config.toml
n_layer = 22
norm_eps = 1e-06
tie_embeddings = true
optimizer = "laprop"
batch_tokens = 65536
doc_mask = true
steps = 4630
Each number is 500 + 50 x the weight over its row's rms, rounded and kept within 0 to 999. Layers, rows and columns count from 0. Numbers have three digits each. The size before them is the row's rms in percent of the matrix's.

# layer 6 MLP down, 128x512, rms 0.0512, rows 0-127, columns 64-127
105:568516452500497502501500501500500502513510475501503501502611503452557499505501408501516498469498412501499499366501553500501564500494585503502496489501521533499474501500520501524575487682484499
101:487512507502500500498499499502499500460499427499499498500425501400544501502499429500481501496419457501499501666500567502500526499532397499499447525524563497497481503502488499484513362526523501
102:553500567500501500501500498498499503497638619502501500500505502480537498500502479499477498447401511499500500485501567500501354499483402500502542540537490471503457499501264501508575268432509501
098:537443471497501502499500500499502499486556471499503499500486500526527498500501515500406500499460510497498498435501460498501538500294534501501545538450488509499536497498636501367510547590499498
101:492489426499501501500500499500500498638594473498501498500543499530538500500499548498632499509444537498502497412500462501500389499469511500502516507381447515503608498500615500456588429381464501
102:391483562500499499499500501499501500528455556498499499498564498543493499500500448500532501548447488498501499507499475501500533500460546498500469620393564621499441498499402500475407437444497499
098:406349486500500502498501498502503502583441397499499500499460502614445503499499584499518502522607507499499498554498462501502486502347457501501520562458519512501599497502482500378367536562383501
100:567539584499500498500500499498499502560531527502499502498620503397539503499501503499527499548381455501500504724499626500501472502541432497498558469492621469502426501501591498506565563541397498
095:658415445501501496496498499499500498511472555497497499497356499643483501501501495498529499508497588498499499432498531500500616498454435497498427384602558482500513499500500498396628458605495500
101:464425472500500496499500500500500497395382353498498503498426499516457501497499406499448499500573421497500502400497496500501493499473365497499584522579437460502403499498465500512427609431614498
106:424417460501498498500498502500502498506530604498497501498613500460452500498499535502489496516438630499499501494500528501501451496659523498501633400415528494499469503499599500474495564575517498
094:423525524501502499500502496500504499448466476501499501501486501528384498499498441497476502577510600496501497524499461501498335504543471499500485443521537518500464496503550500584493380450565501
136:423421552499498501500502500499502499469512502500501502501467502522439496502502437499350496525432575497498498463499468500503420498464436504505457426417413358501533499499527501466488541566529499
098:635471503500499501505501498502502501400429495500499498504395501493568498497500424501611502548548462497501500512499493500500709501481556499502422384427478479502519498501489500616486552563485499
099:550471389500502498501502503497501501504528652501502501501375502467594498501503588501506499639517444502504500539501479500503440502334498499501573461462492475500415500502527500413341475548407499
104:548458484498500503499502500498500501517420410501501500501485501532398498501499406499480501528475489499501497545501468501498598499547535503502552502543527450498452500500404499461544591423429501
103:374491545502499500500500498502501504635609492501500498500424504452552500500500507500496501478517439501502501429500584503502396504546422498496607432538490530501440500499514502587429500546458503
096:502548563496497503498502497500502501546472491501503500503519500500647498499501553501334502493476649498496501465497635499498535503425408504502504455570479573496425500501440499334437455596412499
097:603435470499499503500499504497496499556499715499502503500446501526510500501497538502542502296454392502504498608505483500499542500423438502500483374556529508496388503500374499451477504511459497
101:472446394501504498502501497499500501527456306502501501499538501464538501502504481498539498464511437500500502618501478499501658501609598499501386553545506579502643499501489497453581579410477502
102:477576521503499501494498502501497499456525496499498499498511499628466503503498604500591500554495401502500496539504543502498425498395564500501509485479492561496463500503421496487474371513516499
100:488319574498500499502501501500503500450540428499500501503391501499377498499499495500479497535433560495499499506500491500498407502662415498501533401439540434500617500500520499505678456527454498
109:640573508504502500499500500500501501396448545499501501497407502442512502501503557499565500571370444502496500420501418500502509499471488501502381537523500524500343501503421498502502488455685501
093:509604498498502503499500497503503497511405339496503498502415498403525499498499462498553503518361610496498497607498452499498469502526427502500367431497474429500401498501507500535449418436409502
101:455536385498498500500503499503504500496463411498500496501425497542583499497497522500464502513459499495500498511499651500497566502468439498500435493468417454499468497500540499576526388620521501
100:401517533505500499502500500500501500528512518499497501497595502599517505498500599499320498599560502504502503476499541505502403501487571497499569615541531534500619503502495498504409625577472502
104:362548400500503499501498500499500497466388525497502499502491501594434499501501466501543503587489607501500501526499431498502388499470495501500504411325460505498465501500369498635426631423582499
101:480464449494500500498500498499501497441523487499501500500512499451551499499498471496532502506565442497497498435497441500500417501480435502502512542492414518500431498501532499510458410569567499
096:525415535499503503495501502495498499466480427497502501497432501559466500500499470501545504526476499503503499502502481500499420497468389500502436453439561542497378503500388498334668483608330499
093:450376625495500503498501498501500498538545543497504499500454501535517499505501437499506499440513521500495497462503598498500358496479539503501494468529489528499547499501525500627526569562614500
091:406403339503501500502501498500501501492496420501501500501493504431597501504498532499494501376582488499500498475502502502501405499509532501500396556498442523499489499501440500446643669612407500
087:598551503499502501501501501497498500565540478500503501501479503528424497500504556502464501475347431501498499562501506498503379498585467503503432517635449527498554502502368499509439464430345499
100:581458558498502502499501498498500498531426528497502503499456500603538500497502488498587501467568518499504501556498484499503610501490460501501499535497547474502465500498461500494436581512498500
106:566474506501499501499501502500500500560601479501500501501425504578614500500501495499522498437443492500501496508501529502501499501560481500500448495471452495500514498500502500618456442421489501
101:570505411501501498501499500502501499513373567500498499501563503576602502503499540503410499404322429502498503440500489501500443499479355498497417550458539431498412500500548498583553371399552499
093:621483389497501506502503499499500501383381421499502500502400502568505498501502469502543500487516622501502503580501495499501426498471489502500501557445475469499390505499424500513470622494546501
104:432475562499499500501500499501499501554522452501504500502532501566447499501502436498484500511475307500499500524501302500500568502588458501499454617504536522501551499502407502561340478652468501
090:580488594502500504497500499500500503465441583500501498499631503545494500502497513503487502473480504502501499636502450502500410499667509499500438512484527517496485502499607500660472535495477504
104:373626578500501499501499500502500499627558568499499498501491498530465499501497499501512500469676643498501499571502567503497454499517555498500549562555521480500493500499502499568443327419502501
100:513433471500501502502499496495497500488552392503503500501549503654499497502505548500539500475516437502503501393498535499504456501509468500499431479412424512503494501501370503365489369596448501
101:486532476499497500502501499501501500442375387500501499503506500481525499499501515501426498489511670499502502527497503499502492502493646500498456528445639557501490500498443501613375598403647499
099:514469542495495502503499501500498500422576434501502501502590500566454496499498561500530501611537471496499498452502536500496537499403443502503526455510408551499422501499304501469477539412530496
107:544449415498501498501499499502502497540544533495500500501381497509574499499499438498530499507651622498499501469499553498501497501544428500500425551525469486500460502500521500445535564414488500
116:488462451501502500499498504501498501554490565500502502499417501518457502500500575501391500496510454501499502464504532500502596500463462499500578539487549542500581500501503500568468559489590498
111:487464485498502499499500498501501497530319531496500498501627497510538502501498536498523500569420595500498499452499528500499349501552670500496564482403479495499486499501430498463549509564448502
099:661413461504499497500498497505500498518536457498500499502438499453460503501499481499606499626499481503500501493498478501502585502520566501498466623479481535500490502502440498388583503456426501
098:452445429499500500498501498500502499481426434501500501502469498495501501504499489498474499480472502498499499527499440500496450500337624501503433444477473432498505501504616499511492569519557502
098:334635647500502501500499501495497502621598396501501504500565503532522497500502442500499500556592531501503501428501551502500593499545494500501449479506439536498492504500296499560427434420490502
109:456402564503500498501499501503502500507472639499497499499551500496576498499500518502523500436581499499500499604498581502501486499554416495497540493516513516501488499499522501509495570549466500
105:577382411500500497501500499500501497449420474497496501498491500523426500500499514497488498361572612500500499558498471500502580496378535497499506468607443450500495500499493498502491460547387499
107:533447592501501500497501499501500498499444557498499499499337499654459501500500552500522500505534458499501501557499475502500457497486517499500586481505506533500535502499414497407443654554573502
102:492421550498499502500499497500498501380574509500503499502433502536446500500499539501494503423539426502501501478499440500500666500316508502498576582599408492499602501500513498612543459407622502
092:432418468498504499498503498497501500604484702501505503499498504377604498502502499498549498436504468501499503621498473498503542501572568503499495539502577498499396500500450501511420491441529501
110:545409453501500498498499503501501499483460634499499500499535498513525501500499566498475498580542455498501498424499472503500644497532525500501345379421529550501639500503543498509458527528517502
097:450529575499501496503499500501501500486314409501500502505644501706365499500500538498525499413634518498500499468501606502499485501521528501499604467574594529500521500501541499643583605431546501
102:442395498499501502498502498500502501520453602498501500499655497493404499497500537497426503538567487496502499480498486502499459500453559500502432429542535609501515499502479499367440310514448502
102:382475499498498498500498501502502498567446498498498499499562497494487503498497584497462500583435520499503498521498535503498646500566454497497494473486511540500583499502540498576409379470416499
105:391569506503502499502500498500501498540530514499500497501627502465463498500503482500498500430506439500499499473501548498503415499537393499501620540494456502501443500500563501437367520572398501
087:469557430499504498502500501499500499421587578498500501501521502590539498501501495500553497551575499499501500501500679498503457499569654498497563540592503548500407500499599500542498560628350501
095:500586574502502499498501499502503500467543538498499499499617501476473501500499528497582500536521436501499498472500436501499572499388496499501569651511587588500579500503542498473625487479515502
105:488661457500500501501501502498498499427328521501503500499479502616482502502501400499573500505486379501500497515503501499501458499556535501500541637485364525498572499498500500504487603508357497
085:469570534501499500501499501502501500579491491498500501499493500502474500499499477500561500552674473499501497505500496501503488500554523500501523512487540346501570499500564502542607572601626501
091:567442569500498497498494501501497497529516533498500500497420498380564498498500465501626500580414490500498499593500402499501540498429514498497513491517532550498523500500511499611449457473555498
088:490554483496500502499503499500501502416612515500504500500409501537441501500502474497522502444480542500500500426499449499501332500369525502501611469466516564501371498500536500616633426429431501
095:759478423502497500499498503499499500489466437497500496499591498526604501499500573503460501508486489499504500701500404499501586501587594497498482463525547544499594500498536501415507551584440498
094:626631505501499497500499499502503498609505460497495497500494499498399503500497552501559501521493512498501499524498531501498619498459448496497404490484596494499395500500552497570402499552461499
096:411625512498500502501502501496500499452455526499500502502360501598395496497501523501425500541507712497503498476499443500501385501441581499501579583537457512501461502498526500517444344504501499
104:583484613498498502502502500500502500460547541500501499501517502483465498502501506500358500506354480498501499422499563499500471499652448500500627558557458564500396498500437501556576447427599500
105:493465640501497502499500500502502501572442430501501498499565500493434499501500504501467500460426477499499498514499372501500510501565586499500582444451548483501569497500572501392391458409500501
098:555381608501497501499500499500500501523551563500500498501471499478465499502500378500521498416400332500501501495497535501501612500415312499499458543497448382502354500497504501473615488544598501
100:528522404501499502500501499502501502476533542501503500503538504363365500501500447502558500457486495500499501475501503498502348500409435502499389490436552468500455499500564501394484505609618500
096:418419527503501499504499496502501497561788449498499497503497501549633501498502563500509501508441525500501502536497582498503496502541502497498513523418565492502456501499473500570386571560531499
098:484566499500497498498500501500499501451419614499499498499539500530458502499502555499561499358476475500503501544498528500503514500611506497499509509416503415501432499500636499420513526428568500
103:505523408503498501499499501502499501579400576498498497500505501521394502501501408501460498495491577501498499489499551501504508501524422498498438467430479468500507500498532500579360524536386502
101:463611523497500500500501504497500499514601497499504501500505503440529498500503535501506498496538554499500499518501448497502478500531535500499422358497462417498483499498461501464515519386524497
101:453491455500499501500501500499501498485617361499503499499427499474404500503500481501591500514507495500501501447501586500501547500457558501501548462535536478500359500500478502572494558597503499
102:470661484502499500501500500501499500488492503500502498499556500574526500499501565500549501618635573500503501510499458500504567502555456499498431452520556416502603500501380501467488461406498500
105:487499454498500500500499501499498501508553495500503500501514500540513500502500474499499501614540403501501499438502506501500452503475356501498507483568503603500445500503600500531384552432619501
105:677492455498500499499499499498502497425400521498500500500555497324618499498500485499479501456548425496502499560499444500498479501524581499501516439565544461500555497501390498427519483665464498
102:576572532499501498502498499501499496611528344496501501504436502327583499502501486498454500552491501501499500512500546498502596500509668500498437507484565440500585499500465500434564544472532498
107:560463594499499498497498501496498500475515442501498501498477500539549499501499497502521499521595586503500502563501492502500475497543593496496496445546443491499446502499464497453471588435526498
104:587545397502501498500499504504500501495538516498501500498466499500450501498498502499461501444471656498502498404505422502501629502470547497500306587502459483500619497502385501590635450359640502
104:420449596498498500500497502502499498513575454499502498500484498496483499500496481499390502462473499500500497417502447500499401498355498499499518466413518480499522499501487499506611434410394498
102:462483438497504502503503499496499502475427454502504502503542504504496499501504382498725499492539375501499503564500565498502566497533463503504545494444426497501496504502596498502532445365517501
102:556547477500500499502501498499500502525469526502500500500594503531461497502500436498456499450465525500500500638499392501501563500561437499499567475468569529502569499500601500568543550459465502
101:377560527502501499501500499501501500469413466499500500499484500351496500502500566501633500393434529500499500433501495501500467500451461498502342669519478478501506498499663498485557454512636500
102:554445554500496499498500501500501502508504545501499499500646500548561498501501493504441496509598439497500502491500545500501488498328482497502436542579528422503457499498411501558433411555422497
101:367427486499499500500500500500503501364636463501499500500487499508488501500500402500414500416586396497500499401500463503500479503522541498498490397523495441502445496502551499540585475452622501
094:513498517498500499502499504499499502544457545504504503500459502472639497502500509499545498465622617498499499360504450501498494500405594500500643604614484564501579499500523502460533516631453499
088:446602630501500502497501498500500501510359500500499500496597499504488500499501447496619500604509540498501494399499440502501445500512372498503581534594447507505529495500433503541545635454547501
104:437486589502500500498501498500501498464526714497498499499509500310529502500499474499485500464524524499500499398498636501501526498460589498499443484593410452499505499499477498372449523368564499
089:544529454496501504500504500497498503393590548502505504500534505442535499503503424499399500343424534499500502501502427501501523498534567504501422605415433490500557501502636497500463480444470500
094:526407492499503501498499500499501499462549476498498499499509502517570499501498526499418502471448361497502497534500544501499652497431514497500522585403462492501634497498434498471396713384602502
106:514541483500501499502500499500500500423513483501502501500444503418529500499501492499457501550490646503497502518499405501502394502500454499498564341490462523501561501502448501457476538491443500
100:461476439501499502500500501499500502446482547502501498500525501414519499503500515501337499429556405500498500505502481501501543499613556500501437472505527572499441500501546501323515429554361501
096:489520480499500498500503501501502497404574495498502500500434499378420499499502487497520497575500516498501500489499483500502479499557523500500577488419491404500488501500510502614403429493412500
092:400514570503499501500500498502502501402431484498498499501520500480531498497499514500527500496564519497503499531500470503501617500510523498502548486596509567504396499500442503518571471383385505
093:440419383500501500504500498503502500617510381500501498502414500490403498500503381496400497580537483496500500528499443498505503504334443501502443467514402501504471497499578502353559482459537502
098:506562585500499501498500500499501501405484488500500500499646500495443500505500455501442500371391538500500499562502562503499516500484502502502406542433420443498587500501591499469531556481615501
104:437540510500502500504499499501500499601611502497502499501408502446498500502502485498603500482496412500500500508501499497501541498513471501500603514666496552499588501501606497454582475563593501
097:435481576495499500500500499501501498494557462498500500500485499486493500497501476498521501429429654496497501506499568499501484501511555501500303460436449507501512499501544502412576553435482499
096:469513454498497499501501501502501500373333474501501498500575501429374500502498595500545498516463422499497498529501361501501529502473647500497587428486504449499511497499557501495552603611497497
102:534614480500498502500500501501503505453558551501501499500625505523427497499502546501404501629622439500500499559499502501502598500513685497499557589385470491502564498497545503608629611356508503
095:530510531497499504499501502496498500485548513501504502501622500387565498498502468498560501443450488500503498467497523500501468502577415502502495585491463457502531500500698499491422535489548500
098:605551571502500497499500498504500500468448546497498498501504499629480503503497491500461499598753495498499502573500508501499489499406494497498560457374568449501541498502485496449683404510415502
103:527617476497501499497499498499498499402405406500502501502498499447440499498499500498611500503474597497502499468499378500499383501495534501498467447497483488502450498500512500508482587544395502
096:539565546501499498500500498503504500567593530500499498501376498453515502501496562497486502555474342496499498555500609502497487501617523499499457401569505462500534497502468499476465472491534500
092:562607536501501502498502500501502501487594466500501500499549501616453504502498456500348500571558433502496499477502509502497423498496579499501555516405526513497550501501284497383438485554558501
101:465525557502500496503498503503500498495631453496498500498313499594560501501499512503405498539516531501497501485502497498500570497425504496496516456496560524497491504498641499582523446546540497
101:468416379500500500499503498500502502373472460502501501499397503427548499498503507499620497399674486498501501389497499499504649498445648501503568559679550500505522497499453500603540482470468502
112:396506552504500499498498499500497499586622531499502500498486500637587500498500544500658501602429464499503500457501545500503507501461496501500530521589537571501482500500569501612556554473592500
096:458376439501499501500501501501502501492492662497498501498315500556346501498498381498464500457475589500500498454500402505499468500525308498500469481567440519498486502502466499501450438578454502
104:469572516500500499501503498497500502533487418501498500499544502480460500500501493499465498290528479502500502540500535501501551500464503498500431489575518501500575503502486498516477505530587500
098:661621382499502499500499501497498497630595441499501501499458501483499501500501529499384500560589640503502501531501606501501550497607541501498465528535545455497453501501597496483493685443500499
098:589409597501502498500500499499500499463482524497501499501485499411527498496499548498558504650502589500502499501500427501500447504596538498499508529373547480498585500501513499469591497596476501
094:373579490502499503502500500503503504528462432501504498500524503564461499501499554503489502579466444500502500493502521502502484502567636500500579524546563566502485497500560503514446525529441501
094:509500422503503499503499500500497502554483603499498499498559504522604503501502568501459499516447643507499503551500597500502407498692334496494402559400572537500555503500358496497504466552575501
103:466526388500499501499501499500501500464425419498499499500512502550571498501501479501556499657534492502498500437496468498502606497531516499500495522624486533498613502498411498607607438379550499
103:563633452500501498504496501500499500556557416501500501501521504503579498501501506501550499415499393502497502567500464500503421499488303497496541506413487541501479502500433500573641469446491498
076:469407508499501501498501500498501501452506487500501499500474501540633499505501597502464499430441431499501500549500520499500534495525544499502500387536519476502518497499531496495445411523421501
096:574462502502499502501499500500500499510466548498500500500523502347558499502499520502487501536408502500501499444501544502501581499502546500501551480525507431500580499498550499495484448470394499
091:350432448499501500498499498500498502438457424502502500503449501499462498501500459504475498435435409499497502454501443499499591499473448503501608443529418542498452502500631499477561530518499501
102:595516476499501498500501498500501499538374532500499500501512499467469501498500603500598499355449523497499501491497380501501418501498559499498469571555506530501431499501568500497517470529441500
095:560515464497497499497501500498501503557479509503498500500569500490559500503500435501523497381477526498499501525498361501497542498602268498502401509562475545500469500499579497475521546442578501
101:557531482499500499502501497501501499414453581499498497502636502435482499499499599501471501442330468499500500456496421499499430499540528497499632484371480587502535500498499501394491530574526500
099:560604619500501497503499501496497500565493523500502501498531502456369501499505538498432497503477509502497502595502576498506363501431477498499559487626503497504454500500470502459453503430433497
109:467548607499501501495503499499501500503696408498502499498540501398469499500500465498504501569448428497502500466501589498500516500558468503502523637577440441498538500499462502501465378488436501
106:432625380499499504500500498500500501575571574501500498503552501456482498499499480503434500559520581497500500362499632500499530498480668499502465522447504550502459500499534499480402415573541500